Weights of a small transformer language model: MLP 384 tanh GELU, biases.
Each number is 500 + 25 x the weight over its row's rms, rounded and kept within 0 to 999. Layers, rows and columns count from 0. Numbers have three digits each. The size before them is the row's rms in percent of the matrix's.

# layer 12 MLP down (transposed), 384x96, rms 0.0612, rows 293-365, columns 0-95
094:506496502496485476475479504515523482497487543471509512506454520523478506511513500525511518458488527483487472502510515523517499571429555512486506477521518537450516470474481492504495462496493488497508494533467516487498486485513480572524521542457502482502494479542531477491499468524486460515
093:483533510506498469449545515447504516501507481453505505482502495530490486488493499470488461500481494495492494513513474487470492480453517504444498475500533461531515478481493542541507524520496516501545490475520520516522536483527487549484506470551485522483512501512486454526546507519458549495
096:551494529519507467489488513461524509489501539509519493484532451488497500497464485516526499498510521495501521491496483478523483486495457513481522525500551463546474457522498527525537492527432480494477537476492522528521458485484551539479511521490455524480495473496511461498459526503487489519
124:490504538465524544508519503499495502499471520491491532512503464467522510513527544502440476530492487500476519518453510478486478499553517466501492496544557489494487514513518512514530448510483464474554464497468503482516485492497496528475523481471540493556503478506493529485489538476506466490
119:471480493512524464484503553468504536514451481538492485544458526485497544480492478482491546523501522560475498494502506491525520480522514471472485476460499489540450505491531477497511499477488512478506506514510498497501473524466522494501475458538454487535500525523504505494528511537536456479
098:544486480477501479503484482530496460482481480494493556479503492518489480490435492515497559483510512473507481501447523472523540457464513524532465477528495489505470514493507517484451487538541514483496567530506534504504505529500479486496479512543505490487523530494488508495490547531501505519
103:502496468521501484486543518505484514517483452484520482461496520507501548479472488492444493522513501519507451523541523508522488457489513514528490539503501505532465459487471528492495559528478489498505487509497482510533518514536497532487502491510454510514477470460467488489534561527488451520
085:477503499520488545495497523509454473506465481466466492493499491507471530517464503507505503486505483513513534533523536457480542517500554512547521488475473479442458507483499509430528530519499529495492512480533507522496491475520478533524474482501483477515490522511494523523482431493520488526
088:484475524509519502513514473541520487539522515533473516544475506463535495468479451486486519512517521535472448486469520473536536537473491491527521479512455485494505503517446543493501494464510504507519492454500514526494457496523504524515482518529501481459538456482505471469504512468513509489
103:574466489470515508529505538514495523500514498499540498484489491502504471533494534456443466505513481527479481488471531506460528505485546473481517487537502478483463523524507542474488507453509469475517462518519457492501527521504491475482465500508489491535509506500539536478520465486509531500
112:505488482455468499518513466479483472537490491483508494458530563523526539423493482496470500472491472512510507485514519485539527532507536493483495505520474532492497511534478454515496503562512494525509492495489464497524443505465563504499500480484505515482529491527496515525498495503497538492
100:501508526506568466530486490484478488501519432538496482522485515523503476468489524541538474467502516481506497505520480519461483512522519439513491542483509512468497498498461518508566507498484478468497516535512490508457520518485447515501466512532488484528511530501480530506481504477527499470
109:509520529499533465458482492488467481489487486484504524504520447505478521508505476485504551495507553519501494520457507522480529505511541481511472537493502427494466491484474499519475529499475514532544530515469486456525559492492537479548504491490477469500491503526516507478491515520458492518
105:479527542524500437536519503533518496498518508500476482510483558503497479513513458478513504510477502521496496522507481442533450498517500548506508539525548518500541469513470465498486487460514484513537484530539492484513490459500499500516495472528447447499503483521482507514508495513487465485
093:519490500543519510487543499480522456491475515494503539506492477523547521481463504456531521545448494536544477477474500502499495505466445509506497507458491489452527503524515523518538485489500504518527456528442463523491500491493512491510478523519468504481510535531511505454521519518511499494
094:488447498487495424520496498496498513508478510506478512517547490464482548450516491500536481483517476502490483501479502525495482474482484463493521504492496537543488492514513495486477478513468500532479496476515499483541459499482534514522510461553520515529545524557528513543463475480515515484
099:524515518485490494467493501547504510457503536494482510496465508520493493450501525524504547536452538530547505530500519529509470482503560503537461472505553462485491479456492496485481484473554486485552469479455499498485487500494472516482495500493534511522500492476493490496509479486482534487
104:483493513474555522527497476471495500520507479505470519504511510509531467464488477470471509499476471506547496538484451530507531491538533504515524470497545515426476536461520487488509467527489506530514515506508500485503482478489485509523453461533514481525455475498499519549527504485510529503
107:498480529509505468465512513488493483479508528476510440495443514498514500561498484511475535481509513535481467458521481523485498484489523515505488519478518531459512483545535468542499491486472467475474561535490473457515533521499542506501487517518471475518485520499480526469507514519484515536
110:509490524466497517489530509530504501484506483475536473529501503536537456499492527499472481530505489487491483493520501468475474491518512523478508520449505520510518508490496566540487498486487526479513468476520480453463504484548509531491462556512506544483508498455521457496512520445456528503
092:546474508475547488457488532509495521529488498552463502510544524506555530449461470471516499500489479488512483495520511529484514504486503494505494514492494538485520537481484487492466516505454497473492440457519513488469502495518522544484477475519519466534493506521515473494510467495486555482
092:486470495488495496528491504502483545463483470536505556462485443470483488524519545564512504473466493507459512497535509498491519529524508521494507481538539535523479489494457527521498536538468534440511489470513489522526489501477511468511475495488474487503513490498487497536464510521476495509
093:466470459503538490463536492497494493485494489550462545507506500480553535504476477560531487512447483539540499466483528482493525514526525518516481499504506481481465486502488436493528512525491507516470491491504484474503527529499468497505465502475507536517496521489532511450497525524507484471
093:529485509494530480518527493470481551486557553489541503499474466524511472523456539533513462453491522477475528481513487478482510509458526494461486526530463500499502523489497500510474516484487530484506493503490475469502560480492483526475479488534504551521507536487480507500492450516519518497
114:470481496500536464490494483506523543474525491501471539475514542542503452489490514497534518462476531500489479482520499467524488492513524530483456442532460518460491487468540450513517543521511518513495534488485519485501455498519503462513507512522508444520513492504509514489507540478518496526
101:509472532449516503487498582475491523505503512514511510535460474513485497526501514525505451519503489470477523459518466517511517527504496513511541494495475513515500483509475476494491511530524503483487447517497504532505480547450530507511479419537503513504503452532493492494479501486478471521
096:490489507513462467499487536530511539522494542514492490469535506503484494496500513521489507541501471490458492488530514495526511491500482483507529480491489536536500515453491437524515510475533519526509502498469508581472519459496438540513489500486531501475478519470474504510520448470505502469
109:468459496445511531477486559522502483478507479504493520495536485522468501516464541459470515543520526514494519475469475492515514528485512479495497546514518514473556523477464516504467453498521526502480471549508512495470491486493449515510514491521552496493486504524509481520477473491535483513
087:530496481490497490518513468495474550504464521528506481500473526530476452472488507466510516514522514509464517508572530454510487487487526516446540489502443497520490514504495502476466519499495507438489497486487452543520461488476557481517491510540518521511518502516491491489504506514492531517
099:500502499504451506516469483484493512510457504491497492561501518543511517514494507475513546491516468505481484523480489470517461457511494451542493490457478460512464509528453567534484488534522509505475503471526511535533533498493523474501491489522468492520473511492519542525485488515476528470
090:526516470513520489469501514546517544488490512552492520464525446528529521539504550506490484477489492499488520496523487501475530498480508529514518506453491484515503489453488460460485496483449471518532515541486476513517484515472506463526492506503484471457537510474478462480493531498484523544
107:519528493504557494522523514504534517528503505471469467527489527504490449484483469491514511503522471463515511511471493520454540461516500479538492479522493496533477484498506488494518499550479541532486515482496446511494484490479503517465469427491480470553516504527532492487535514516510520471
097:488490429504524495527490515490518499520482484527514442504479536490472436468514468539509485483484484526471520487536477471502510496500513488516490479455522482458493458512514451513521502515481465535501531515558495517545493552525482513486503505539530488495498498528487513495496503486543506499
107:477495516493496488457532524493485490504478442515521500533528498463526472489529492467481494478487519508504512500490469513522502540564541509475480458468475474484529533459489515477519478529482477553476477514494501500479497534516510482511539509501476543537496548510482467511526520506516476446
094:555465507461474519486519480515505477493500473514504542509476467493485504508518517518504568504444483529535504485496492494535488485506501461531493483510485537430519488472488526447463499494493538517497510499511489476529521520534503474478533500471537459482509492493483539510463515501505513544
100:489517457508545455513522468544530533515508510488450497520488471486489481494495507532473467513504467471457514485509509532502474526502489520532450518458490522493474494457527485524505501493509479508520500573537502478442468504500528499542515473507490503497508484473542496502542520487507525511
105:501485530523545499497485519481482504504479497495496515498472517504468525474545491451499490492469479475486501472554527497492506500471514502486507477490518471489520518443467468497494557554512481474501514486441521522535505503473532463507489497534512569501528523525520498492481513500476559500
094:560490528490501525532497486511519502521512498485492526467456462534503541520484474480512495510476518474531472531480519486524456543514528520489467528500498515485491469500503512484482508493562538467514504487525430508513460487509492475446445513531466523495525504475495488470519509501511507485
089:493474488503503523493535530509508478538499468497510460508482483511451507509484529498487485494498509520502481499547489530500466486493557517538508497463468490529532523489494485471554520450472469507507507462472483510526471477528501531454533482524540481536455526510500499495529488479492560474
115:485488515523488544514482488476538457486490541462489486498519541516516475520469524485507467469463521515526510505528484512459499503490486493525526533508527472479496512512504499482500546512401477475508476530538504518478520501487470510502480496544466477489503460534547518504512489506537491506
095:490530524529493506457546490515514516514535485517514506517510480522520460496505556497482471520507478498496502481521524481496472481547512471536485490510487550468504549487488488492505448466535491584519498497507525518464474490482509459517476443482482521463479474494474495522497476510492492511
098:500492493481508494497519497543529527495512480512520486502499438500501495516483485482545507445488503468485520501482498537477498498545499499503547497442497526511472515532513498472472486447487501442522527499529484543525535483511534471484559524483520461483492530484499512479504554503481469498
098:485509509530536501514487499482491475532477549513488502531472479535525473475488539481524460506511487487534500493530464505460526530484518493499489518474485450494465454495552487486505514495492496509551476540528501435495518525514481532465463510543467495524515485508519508519527480458495489471
101:500479510494525492467522480488504455451534522494452492505467480535469510482445487482459507499488484519501502504483501511514507500494536517480483544454510515504479535496507483469522493495556490514507530515481498452554522535487481533519538489502524476492475480505496532480550525462530541472
077:514486543500514496479505439502486519519515509443511503483533511517492496553460542481475500506514519514528503521445560538500500493507450490499462484485495522455527511494517508464467504508499514463481533499491475510464518524476486499452520489540516529470513501489514520471499493524504455466
094:491503485478516528479520535493488520498510460556502493466510484467516531511520502493498506486500478530508540468488479508486511531528473500496547447478494544463540505474463494530550484507525480510483522511521439515529504481520477538519478484443516488489492480543493486510539455490501523479
090:483481502506498526512541482541513473534488412528520471522526452441496501528546504534534485508522518516472488517499473512519514501516499542460503489520469473513488486475537498487520500516512529518471481480489528482511464502513513532498486529519514526465501503494504501505475456462462472476
075:527493487464521520590480477499480494492477536503504475536482507453463555544517499516489494527485509491507501526468484520519472530512500465502507518473515515443518454488527495489498493526492514511474524474468524458515528494507520505471536469466523481477490472539503475524492499519471497519
095:516437484492541513503553494472512490473452475459486511478509554495505503516477520506487495476498518513504500475464496473525470472509511515554466498473485518513527515486561479464484526510503518506492508546521453513510524535521487520486517496550475492479461552502477505491483509499469481484
108:509479490506488491477496500449499478521505480473508477476531492483502546488517517475536500485478505447495463482485492530497506517495525522444494514507453514521452493479521498516462531482520503481514493515507473515519553503567547499508493472510487566518517481514511444468502542485517527500
092:540483507491564493545481489551478464502472477491498540508452494474493483476479504525463523531502481504446516458488541500492469495506476485507501506481502474516487506506479493508516497546529473480496478508496513518507519501487501489528503509532497489512440567460510474480528509532534545475
103:482506533473495428504478518530515528497504511495502526425514489519476533500512493502471491506501525506479505543507477536509498500510491503494471531496483491448525518531526504512489539470502534464531489528482470495485460489499474473521499455535536554498491514472536476470515468513473483541
098:502544507455482527499464498522496517506494500473493488469510534498486466518558488504481521462534498509502480498506464465488520506497537513504469475492506520531508469516506503549527504539503478533465517518519502448533518510480507497507490459442471447488502496513500573467514537475486483493
108:495517537514498421477484508503508539472475540512525513539492484452457452542490489478497497501530475451548512498496532515544500473509495461475478465494478505534503540479536493496511502530514470501497525538511463483488508484501541494499508516502454540530522484485486491507499510505525491488
097:550541520555489487518474489491536460494462493524544485552500509503504505475495515457516479535502480477513463516531518491461488500485477453482477497521489448515464499478497538553449497498501519511489506545517495522512517489456486485487493518512507479539508534470513466482501509485477516525
087:527485505541486503520500471548513496542514482493480455493506495462495497525516490541514490507504469521511506460499468512475507477504446537520476492520526549483495461473534526482505482492510481480465525501547499498488487502531524517500443443499480458533474520550492487486543508535492483514
090:500499494470502548485521495481511508484502457528473538499487471499490510453456522498502504479531503503506461469454429494522525517476519497472496500510527498490539521544451522522565507492493502475495489506462517475457522522553476538503494476500522513507489479517481512518550525478511488497
099:503482488536467481477491511502484484528496503472434534470471508494507546496481485523492549491461498503480506507514451492492537469505520522503518508469504474474520497527506491504503462468526468530527488478535504548495554500498516528501482531517552442485522530491475492492543481505530491537
091:490474519469452561477535510525461548494514466527510486504508470519498496499467491489514467490544495499492509461557452497491539477480518474551466492532496477489501493473527557540505498487490487501506486558504501501516509487527538494473479482496482524498503469490467498528530510486510502465
101:474499462511508518490526520529499511481524534465502503468488486504435465496480506495528510487503511504471514469487502501519575523506515533465493475489501543497533544522521524476492494498529480493483513463474512494453523546520520463504527460476458524518495515491504518458473542510504508450
107:523493500454512509488504537520541467507477452521528527478467497538511484525537534540504469476463482489497498494512442505495488531490509507483511508519529497497517491478533489479558448504468473465499532498507492503508504490557503474505483480519493537503465468527446511467477533498469501517
092:497499517512464488525495509536475496484547467512525504492552472492492498489504467527491503526481489555486473528531480496543487472527510523494506528549462541515480456509486528470470495480518509506508445507505518501531461493527499491486487537471492479479519448524547494465524494515482447497
103:540512516471485510522460518485530481473516461537538530540457526500508522504503501495487481540489453516494513505506480495478528488490509497525541504508522461465506479489514497509496512475471495509517476521477518518440473488503505514498580541520512474511498513472511485499486436438471492500
106:511542510475476539532494468507511486530507461438561514487505525523507489506485489552493472479517452455488497483477462492517493462514489536497513501523500531494488505495498509532518509509538516484515501501510513492430486486457473514528529518513431500497503485523510479463514530523526506500
102:498482537503469495505492552503516531477491460502495487520482457486493514456480504493505522495484465502518476461463496489532464484513499493494490560437473491528514525471501494435495496513492491512485524486512527523522496515539532475487467452536553487518538538517507497497511506521515549498
101:498480493488498509518476486471470468498509507561533509471536504509521548491518507532477529446500532468504506505521492491499511498519448456497467527489512539542553508526487490495509503442486473510448491504514487524517493461485520482517472468472529507521493484541505492524458516474473533515
093:538488510519480551539491527502531522511504507494506521481486483528485501455494518535523440464510528471514498512482494499505521525504517547489512505524480485502459545516485475490497461463470484479522526454452482483486495469502550455484508469489496526492543531492500476529497493469537536522
108:543522470465478447505526502494489490509521540475539474485503480462511490489452523494480471477514493532481493550464515517494504496504488500474516535481505527493475460558513493506475495528474529502572491494523523495505478441478521468487494528505524470479503514509473533485519537530515492520
103:476542491481476484462500486514515500483494455514530475489507546491508461495507506525478553451473435504507531517539554501512514496482486498501498466488457528514533482521534516521506478514534508506513469518521520495495518485506502445523525523513509547450517486501482473494503511492502440477
098:477495499478507459538463475509502471480469541471508476501491494523516556513504537535509513493513497495496541519442486509493454478513508538526523480465512527520494491496476527462503545505487489506465489475532454464533525506541492513492484523543486517499450522505456525527474511510495469515
092:520506499467532529491506451479461530471483531506539452475502474478519493502485502480450510477494484463524529504479498526524466479514464493509497518517547486507526513517460502514498494516486490461508497519525468481477494467533527523501494499501484522509454493555508461496514506542509572542
089:494502487491532496480544469509494487536495466531528474528541497485509524495500500526517473491444462502542458519472513516495484536530515525487490471496519490519512488494506447478472501485462579501549477501502503468497507495482480519517508526520516492454503469510512505446497550506502519458
088:497503522513533479522535486538513523463509492504540481491480523489464544531531476472485511422520510488502496498474477501494504534507486501480484477526498474519485470508525493549529480543479469502489572509496460464501501455468542511486488462479498485494495496513470531504509500550496486524
# layer 12 MLP up, 384x96, rms 0.183, rows 294-365, columns 0-95
101:464479495514518492506502484468480488497476476548502520502519504499522535521475511531480557494472522518513524498462492492499480490495521488531521540474555511460519486475461536496490489502487562535443489512504512495517483502507498530464506493454487519493459506471512533520440476475537463509
092:521500480523544524497487443507498516516509502502437519480485487462545491528525471514478498501550524459476505476485502489536513475546521520530525488527539488475472467477497487484496497474513481496471496449479536468492496521510531550496553510488512480482514474486558485493498522480481493499
113:493487547537477545518457495502510494477496516499480519518521484476537498477522536512537452511480500475496534478510533461481530461485513464526499512515498492471460526472499490527530455528516524497506475512481569471440472497486522512514550514502483477516508488513510470493487504532464487481
104:524494507527489494483498524453494536528523531530481527496526506577524474520513549466506504488530563475541440495526465476502467479503488491525478482477494485498505494498530474501501465528496518537476501538517462463499519528501479500507490475496474478523474468527506490485471503470464502504
099:432484477484482535519500504483529479506514498500500456570458509544461505486496499510490515514477516489495454478511496539527510498502466475486486525474527492495498520520466473530455475490461480560504509500485536479489518498499494513541480504543472508485496524473521516550532492531507513467
099:485522536513523458512483495507549503495515522531464511465506565470488501497485494479517513446516489464484562510509497507440512493503490474521481479526484496483443505480486461541520519509513511537531486501500509491500487487519504538498503517487552485534498430504497500486493453527487495507
098:532502526510454494496510505502501500489559461505508505488535475530471467469530510494492501530509510495522487479477475496457506497498501506488482487503473547553520493494447478472533469538502481543459496526519512480443540548491520499478477481503547461512468536501483453498498500525514497504
095:471574511491490546485493513490463502526508511509532530507518455509518515496489507480488526529460512520509514550482547506530486482500519484526482513446499489490500488471480522501458504488516489471499507499516524488468489538480468493556508474493441498457512528496472509514533493443481533504
094:518517488480512498487521514535492499479486495543523534488501521478475475507477490521484474488533506511489497466466497516518485499517515450482522476498534537507437466496540523490506469458527492499507509535467517471493453508501505504534530550496489529434512509440519540521508474505545491481
115:476530499514492481545471519530508473488487528484525529492491504501537463548504525534556503505512501480508524472537510512474509479457446509508480465490507519459518547538497521527508517518514505490490518478450476484495476491522472488551467483501510500477523505432484543508506501518475466496
112:472533537487495505520519480539497518517470513475463484516588508502472475466512455460470514514520474496516511462473535494531462475522483462504458494485514535564500531474507499492495466464510493511496510441498501483528518500510540526495501503484523484507472524507510503494521492504500477468
106:508495515513485440481555484495509469510528513446496468485473504507510506477583496456483504515531510474510472482535508506505469479517502481459498463523470532508539516502538478484498501473475475487518476524452498520522526515492511532512468558525527487499540480478498519519515511504492516484
102:487456487514554557432519519509477507547500503500486493476510491528503520493475481512503516484498517493521477493498529461523534512480492474515498456512484450482500530472472495531479488526489509489469479537532482474489534491532465478525501538468505516518503564471518504490503482537460526498
097:515518505474492526489475510520463503507484499483520503482507490515523486466558510457541532523492518500513527502502508473480495531469517548495440503502469476556478486484472488482520468508509543535504463473504530500479513501515472474536507479482492516512521497534540543533488478487425518484
090:484530450484487524496470545500499508523533514545521469494473526536528501466479483552506513509473516482501492455513496535469461485461537483515517435521525476500528495507473498517521539538478501502525541496486508493504502466536525501486532504464454485473500469483472528505499526472486494494
104:497496498542479480456481501535536478509522503484502558501471521482490558509474472506490531477505483503489525501511500484502512504522508456531441480442522488510483519528479450508523458470521503490478458499490504504489529502509506474464562535506510479498502492497550511519485510511501559523
108:467462523485459496513498485520523519524513493529541489506515471470461549483507508484463502549534516513487503457497514502523468483535488459504456534479523524513499507494505513520430459512499485516502528494487465509524497503538497524525472496516527493491466454464546532486474525518469505493
099:489478486519506503490507514497518519503467496508475500474507471524441467431524480536489515498488503502487508530514483511501484563511526524512555514510499463492523511501459493503533502464465495482510496511475491514483495514540483477534537539547502485474495485456487483542509480483446512560
102:532493500515510532485503487487499492493514494470468500516518516534467434485537524460488511524506515539513529466480494512504421491475503482498494508524537526511505525492492504489475441539469505497500458459523467505508485501526472546481472548482517494530503515485497488523486470499517552467
096:504484573532469487511512549539529472515481464515492513482526461484507478486511520523487526480472474562513466489522499512541462473497473506482497525497527499482513519505515513500442474508450501501484523548480493488501532530488491528490483489450511492508486536495505449493492534487530491503
091:485531509500530483474535531493459514544512516512489486464510507504524485515502483511516494493525524489476492509492473520451501498552567469517465504476537475501514484504509465473522474483495517500489501542526483479486494488504511503489532477507517511493467481505517555465475535480549446429
094:489531509508507526474479517508524465492478488495467523505516520492497473513495496487502482493459524517490450516524578526489498538473530517481516505477451464509484518538468490522524496508465500498505524478462504551466492511481474540500511512539514507526477491485503488555422471485500523492
093:507479478461503511493513492501461508494494526497468521494507525485519535453512516476475570508449489488485467532493561492525446531489532516533522501491504550506537502520508479503518462491507509538532542509526492511489459501518484485465438508528499524491470483503478482481516523504491488472
106:495519499514531483477456510510477537477488525557466497526495541511489482469517552492498517450515494512536474541471481476524438474530517483494470495511466531500525484521465522479513519522475488531492475531495470504506480465534469533495514493519488510490532513490524489452481515533477526475
103:486522530480469549500495475564522483498557456476475516453484541479502461476525507504482477500486535479513494504525474520490504515488488483470508506552487517488506481493534502548493502505543475509559490452515506497486505487500517486480501522453501492495462492487524529487481537458533526493
097:505515545533495486500524490510515476490451449501477488544510559492505500484572491471496541498457511482488487519479500488515466528503505513475501459485470463511531504518451507479502485507491488520519474494492518475460483555545511510533463519526513513503520487490481492531491501465534467526
100:469511519517532462475519496537489482504482481539470540496532512476497511471500533538535531508493485422504504505505479552493491488486493548523511463480454471461509520526514531471489517496511502516506515496494465531466496556514476502521458491490494544532507522502513507464474485460513485495
086:455542485494522567505519497481521491488519498502556493487485532459526518533505458498471492527504499480519512528450528490454480511516487507515443498499505463502510539523491489528476517510500509522505510549514506455501481480521488532457508525507470545467453503485518485509484486468476472489
094:465529531562498482481512494479528554511509460455497476512529562487497504465528483556493507463490497521445472518511494516534486526520513503503529467511478500460545542475531462479517497500483525517525483509487480515475486496509490519463497508512521470543487493487517496493482505489464496471
092:493486538521492507509513481531525440519538498518462493545460516515486522519518471490507527522492537494481481486507530480472478450490523474507473441541508479489504456456485500511467509523520508491516482523490473489489507516449480517480502514509538485533495505502529474453490505548555486483
106:511532531530483518497520501477482477517528522490513525519493472529478452514504521491522534509486540467503526481526482474522478531542514477502477500510445504522502524527517472488555425486515514516445511489494500500507472475480529443495511490508490470483487519568515511483485500483516491466
102:473560521543485494507513501495462501537483497524521501502491470488518501496491542520524459523498489439530475497449501467503497478511517507511533491490463490488486523542532502534466493514544507505525487474483477498461578512475474507495557495484503473461479502517498457525497508493525498497
101:535503497499505499492531480497497462471484494504510496505491483508488486484508494505508536522481552465530464539523459464504463505520500481519518519525533536484484538477476465494509531514530538510494512498469512471519526461541520494488482471468508500481563531477459519450566491466503480492
102:518504506478490455526474510494540551531459543522456464470529511525545498485529470492490518504479543512509473539505493468492508505473478527511520524538507550510499506533505415487504506490459469511488489515504478483507481461525486493511505476485458488525487520490481484525501511486460498506
100:497513463483464473483501484508535466467524507539475516521526457507471529475502539495479487501510511486515499514466485548507528536532520476446512462483504503453541537545487481526498509497485479463489500518488489512514445476515475552489496531522525502490541534467492514483485468515529507483
105:531469484487483502518509526470465516486492505554509492450503462473497489491442496494531526542472512517532466531462509523547467459535481481520518485503506494518504482503453492510480536501496534519477494510480536525483497543524482459489531496537504481487527477450514468485490513515500483539
090:462491510484492536493545463501471511479524485501495473516512551510490462470493552554500496502485470523511511492515498528521480479502498470527509445469539501565523486505466489522464497500489454488524512517524495539455552524544493475504463513486484492471501459505493501504487514513529502508
094:453511496519468512519519506497494495489498482495549470481491496483547484524488535500508538489492514462556490518480507460516496513498469525445477520481493495495533510499517486532483493515514505537488496545502501511530505531469475492489492516451505557459419519507505494524472501496478487443
110:511523520470555496537469516480510480512502473515464511420507503485529505490490535483499485519497466523480475491457489535474515504488480486462546496565505459495518493484499459480473528502505503515473514524507534519531500530513456524540500498502526507516492462500518516457499545480501493475
096:475486513491516513482521498427484438501519494500469501506554510489488513512474506487501483522494468518529501500507481531483513514510557503500504508444502487503488502497502530458491484497502501522520515512506543492493535470504506463513519577512511539451516526505488480472484541476489464438
095:498478487541500499451456501497521480490530493480460508508476520465536527464493511533535513503523518470524515526521435479531493539482545493469487517463473474453513500507532504496473489549507515507460513473514506507508462498493495512488439457509514486531535525488488499510497482510507532532
098:514515494470500507510476497501490545481511540483522466499513543432509497484491495494484517515527525510464530504524525520508454447469492439509530520506526485517510480505523508464495530463501537503460523520503491515483519521480470539485511469461500519539534462515478478514477482487516550528
102:478464484519495496482469512505499545462469454541514531512498520519512509514503500492514541507463527523454572511508485447534444490531500483526481511505481505512502491468494478555529470527497547489505496541501516482502475523502482502483466500487500514495497520522499468511443502521458488480
087:468467483528511495461510524476517488507521508511466481491499474473509508477497520577512540509499473497462468478543484488507489495508520525490483493506479474578480485544500478525509485472474497539510476473483495535539493507505541542499440493523489460481499484524503480505543535493502515516
091:496507517478499456515485512496463476483497514482489486532508455484497524478508492495550505542501519477515483537483486466543469511516506541521478487574472514502469509534518481436498501495510508538504494507528523461474525512474524492470511480537491543514487513456496449503523514548497478495
090:499496498478504534452503504526483530482442515510512478496552560483489434536524472502482516459478508496530545482507536497507475512521509460506511514503506506520494485507459487532489508511483519479546534541496470481457516498510464486529486490494507502487455456479522513525508524487542495482
086:493477493527495501482502434482503502489539532504483540497545488505506438471484538502480521488510536480493547492544533510469496491487456490513513514456481485502500524504491484512521505476530486492498491501561497520536438482490468488502523496550486542483543495481500506473515449499504479509
098:511529521497500495517469526544471512483512517516482492507480447477485492515458477513536507521507489457512522502515447443508492511491495473473492481546466489506480523516460493518556493539562512493492490482499510456522484539489515520479499534466478513486484538523525491482522502467452527525
096:497493533498489468496519499509518450500519508569483506498514509510493515463479453499501533482520523501501512501492520506515521486481479511477524511489466519472471543513518544484504436497433513477505512462515488464434528542543479508496516512512503517537515523501522486482462473534515467497
102:528506486468495502480512466478514532483491501508457505486535522514527491489552532510526545487509495498530472527521477458463516528473547505506478495510473524473494462492511507508525472517484506536513467482531481495512487476455467560461520486504517498494565490489458530491513493471461518469
098:499524484505479512541483502480505511539454567502502433497510494494449508512518483499486477493520504498507536479499501492518516566522536486507526535496497486482462490510485498491530466476536531528494516457527521458495532438504492513476469479511494468516516531530492484464499482477534487487
101:517525451496497505528531510491518489507524500539514491509489481510453448460488505523617540485476519487489520499496521488513530497476485489526525527520520460489493479510527512483494489449523496496476560469521514489511496467515510533498515498514494506482509475507461461488469493506511485494
102:510548491512508532471521531532519494525471463481442457508491500488492530465472474503518531525475482492527483469490494519475465469510496521488475491499555496514463499488485516483546508531529471547505518509478491506507491516459511437534522509492539517482534506472472512481523522482502461529
094:526451514512498493501503502515541475492521482507507428510477506496541527529498528505514509505508494502482472503484484516504487518486534498552580484476490497483537535477477482472483523460482470533530462497442510550490488489551476498507495520456499519498483509498501467522477499488532500469
089:435462538508531499531464532516500473469471489469470564468462531500471471497515550517490507518500486457527494526480506529491478455505546487505511489508489536483525557464494489501511506507528475493481493503482524517499521512498499478503508521495488558472520483497520471504503525466511511530
098:463449467538525472522535490468480488509469527481490524455492516491525481525515489544522489454528509504576506496474547485474443478511479496535557496505504502505507483478507463498476539509467501499481484533550551513517485494485480487531504497481492510495499463506495498475508500512505504498
105:497527519510510515494517510497523536463513470515485498507480493525471494462498476508455512487473486522448513494460508523542464461539496482529489477462490481523508479511515523511515507494510518530492503458495520468464551530552524497542552494491514477496518475493457509489505544432495483511
094:473530511515497440511481522517507464506515526492507529496494521491506529472513528491426540468475545466487499510450450542514502510543514474490466535513514523498469493537463478464488485466521512515509512473490536499477485503484528513514518556472517526494501494492493485446489517502492507507
106:510515532428485471482499465468482519511515508484471479520478466505449517479541517480497484507516514516493469499509503506503481531460499487485552496528499499514479504507477508484501468500496493501490528548485547479487536496530547496493476495504491427481512528483571512492486472548493508524
099:522477524488515487467493480507503499519491519528436504537529443485520479501524478509484521525513501473565461496530513483475533527482496457461540503501487480508554476464520502473534507461507487507507502481480492534537518492462490479504490504475444462492535505493494506541515503507519510463
104:467473494531513478482457538529508548449459522527465496505481505525508479511469510492481504521515545476502514521504487499480463524533488534477496474434501500499489517478497491484498501544471498475443527497516498532469508508490469522511534470477509555526516535524501498517445499490511506527
110:525546477475511492508514495514441513490486502528465493538501489492492493488526530528494520471482537490482524515507558506497481543479481552476457498479517487518484532514468493518495437488498475490462531539530489524503449509476462466514494498527495505530516485524463509496467533535504470485
109:531484529472501523482432512472559521495479510484465466499470471485485490494531488475524530529465523527485519540495464488512486530467517481492539486515482476469536520511508542526495507546506559485486453511507484485506494535532516498488521502492525492534497478506521482486479514487452524475
101:496474462520498527494443444481550506532514483523527550475473508496497461546499488543492482506538510526492529500501490458447468518482530501500494485515518509498519469513492539515528513515530474477550510519506523511511502455510476480514511503523465510480443480479483529480476477507493475511
103:496518489512429439474484479529513505507476490507482467513565497519533493537531486462517499500484486539479474533509467501463489480507490534488542499445465509522496501523506504495510485474506562514507528487538461501494514488510502480530520542506502493523538489472519493493532523483463477497
090:501502494490524501521540503467515475502467549560460443505542475508512501497474513506522516525457525493485498528482510490507449524510514466457504505451488479494544444511505476512506494518540525469522489496557500528487506521519511536474481532501465508498475510491508481467517515507513462485
104:527460490508556528503488455496531477483518497509438557485475462485513497493505487517482522518506516518501483491475456553508504502507490509532519475503469511507513523513527462462489502465523482485492471517515525512484494515505491507536504467505550450515492475480494518543561482463466514478
092:547507498490483511487476454536489487537474497466458482477482496517473513522545520499532533542524521498507462487507525516519461534506482509481541493526473500474524507463505497460445525517479491481536526459522506471479494467510528486546515480507511487480469539477502515457504482527535517501
095:522499499531492494476493488529512485513525455457554466539547497517500474483548521520559511493491517471461521530523477510491547520470472500476520521513510496472473470493529535497491510491478495473490497519514540544497477448503467498507494535461508491494530499498484491491510511462490466447
098:515495491521548518500513483493518479494495483484507525501455524466481477525512492508529529507489518491520491479514521437532509497461533518516458481518452489537429546487473516461519485482495526527485499468454532485497496495507488532522523505561499479469536514511482520517524478463523510492
092:524514539540507521496472554480507482480500539507486502517499486495500500507499478452520486494512513484477545508504484485485518505461504482492488530500455522470528489505516532511553545502501467500471499513507498486436513480501489511478511508531479493506507537506467498557495418488484433519
087:475495499506465510531461497467529490507472485459492523468532499473490497509483497502487532547507475530500525515467473504487459519483486496515501506456505555509513505534467525535482516488553509531500472505489517534515465468539442523474529493510505532527451520519482555521500482470513502510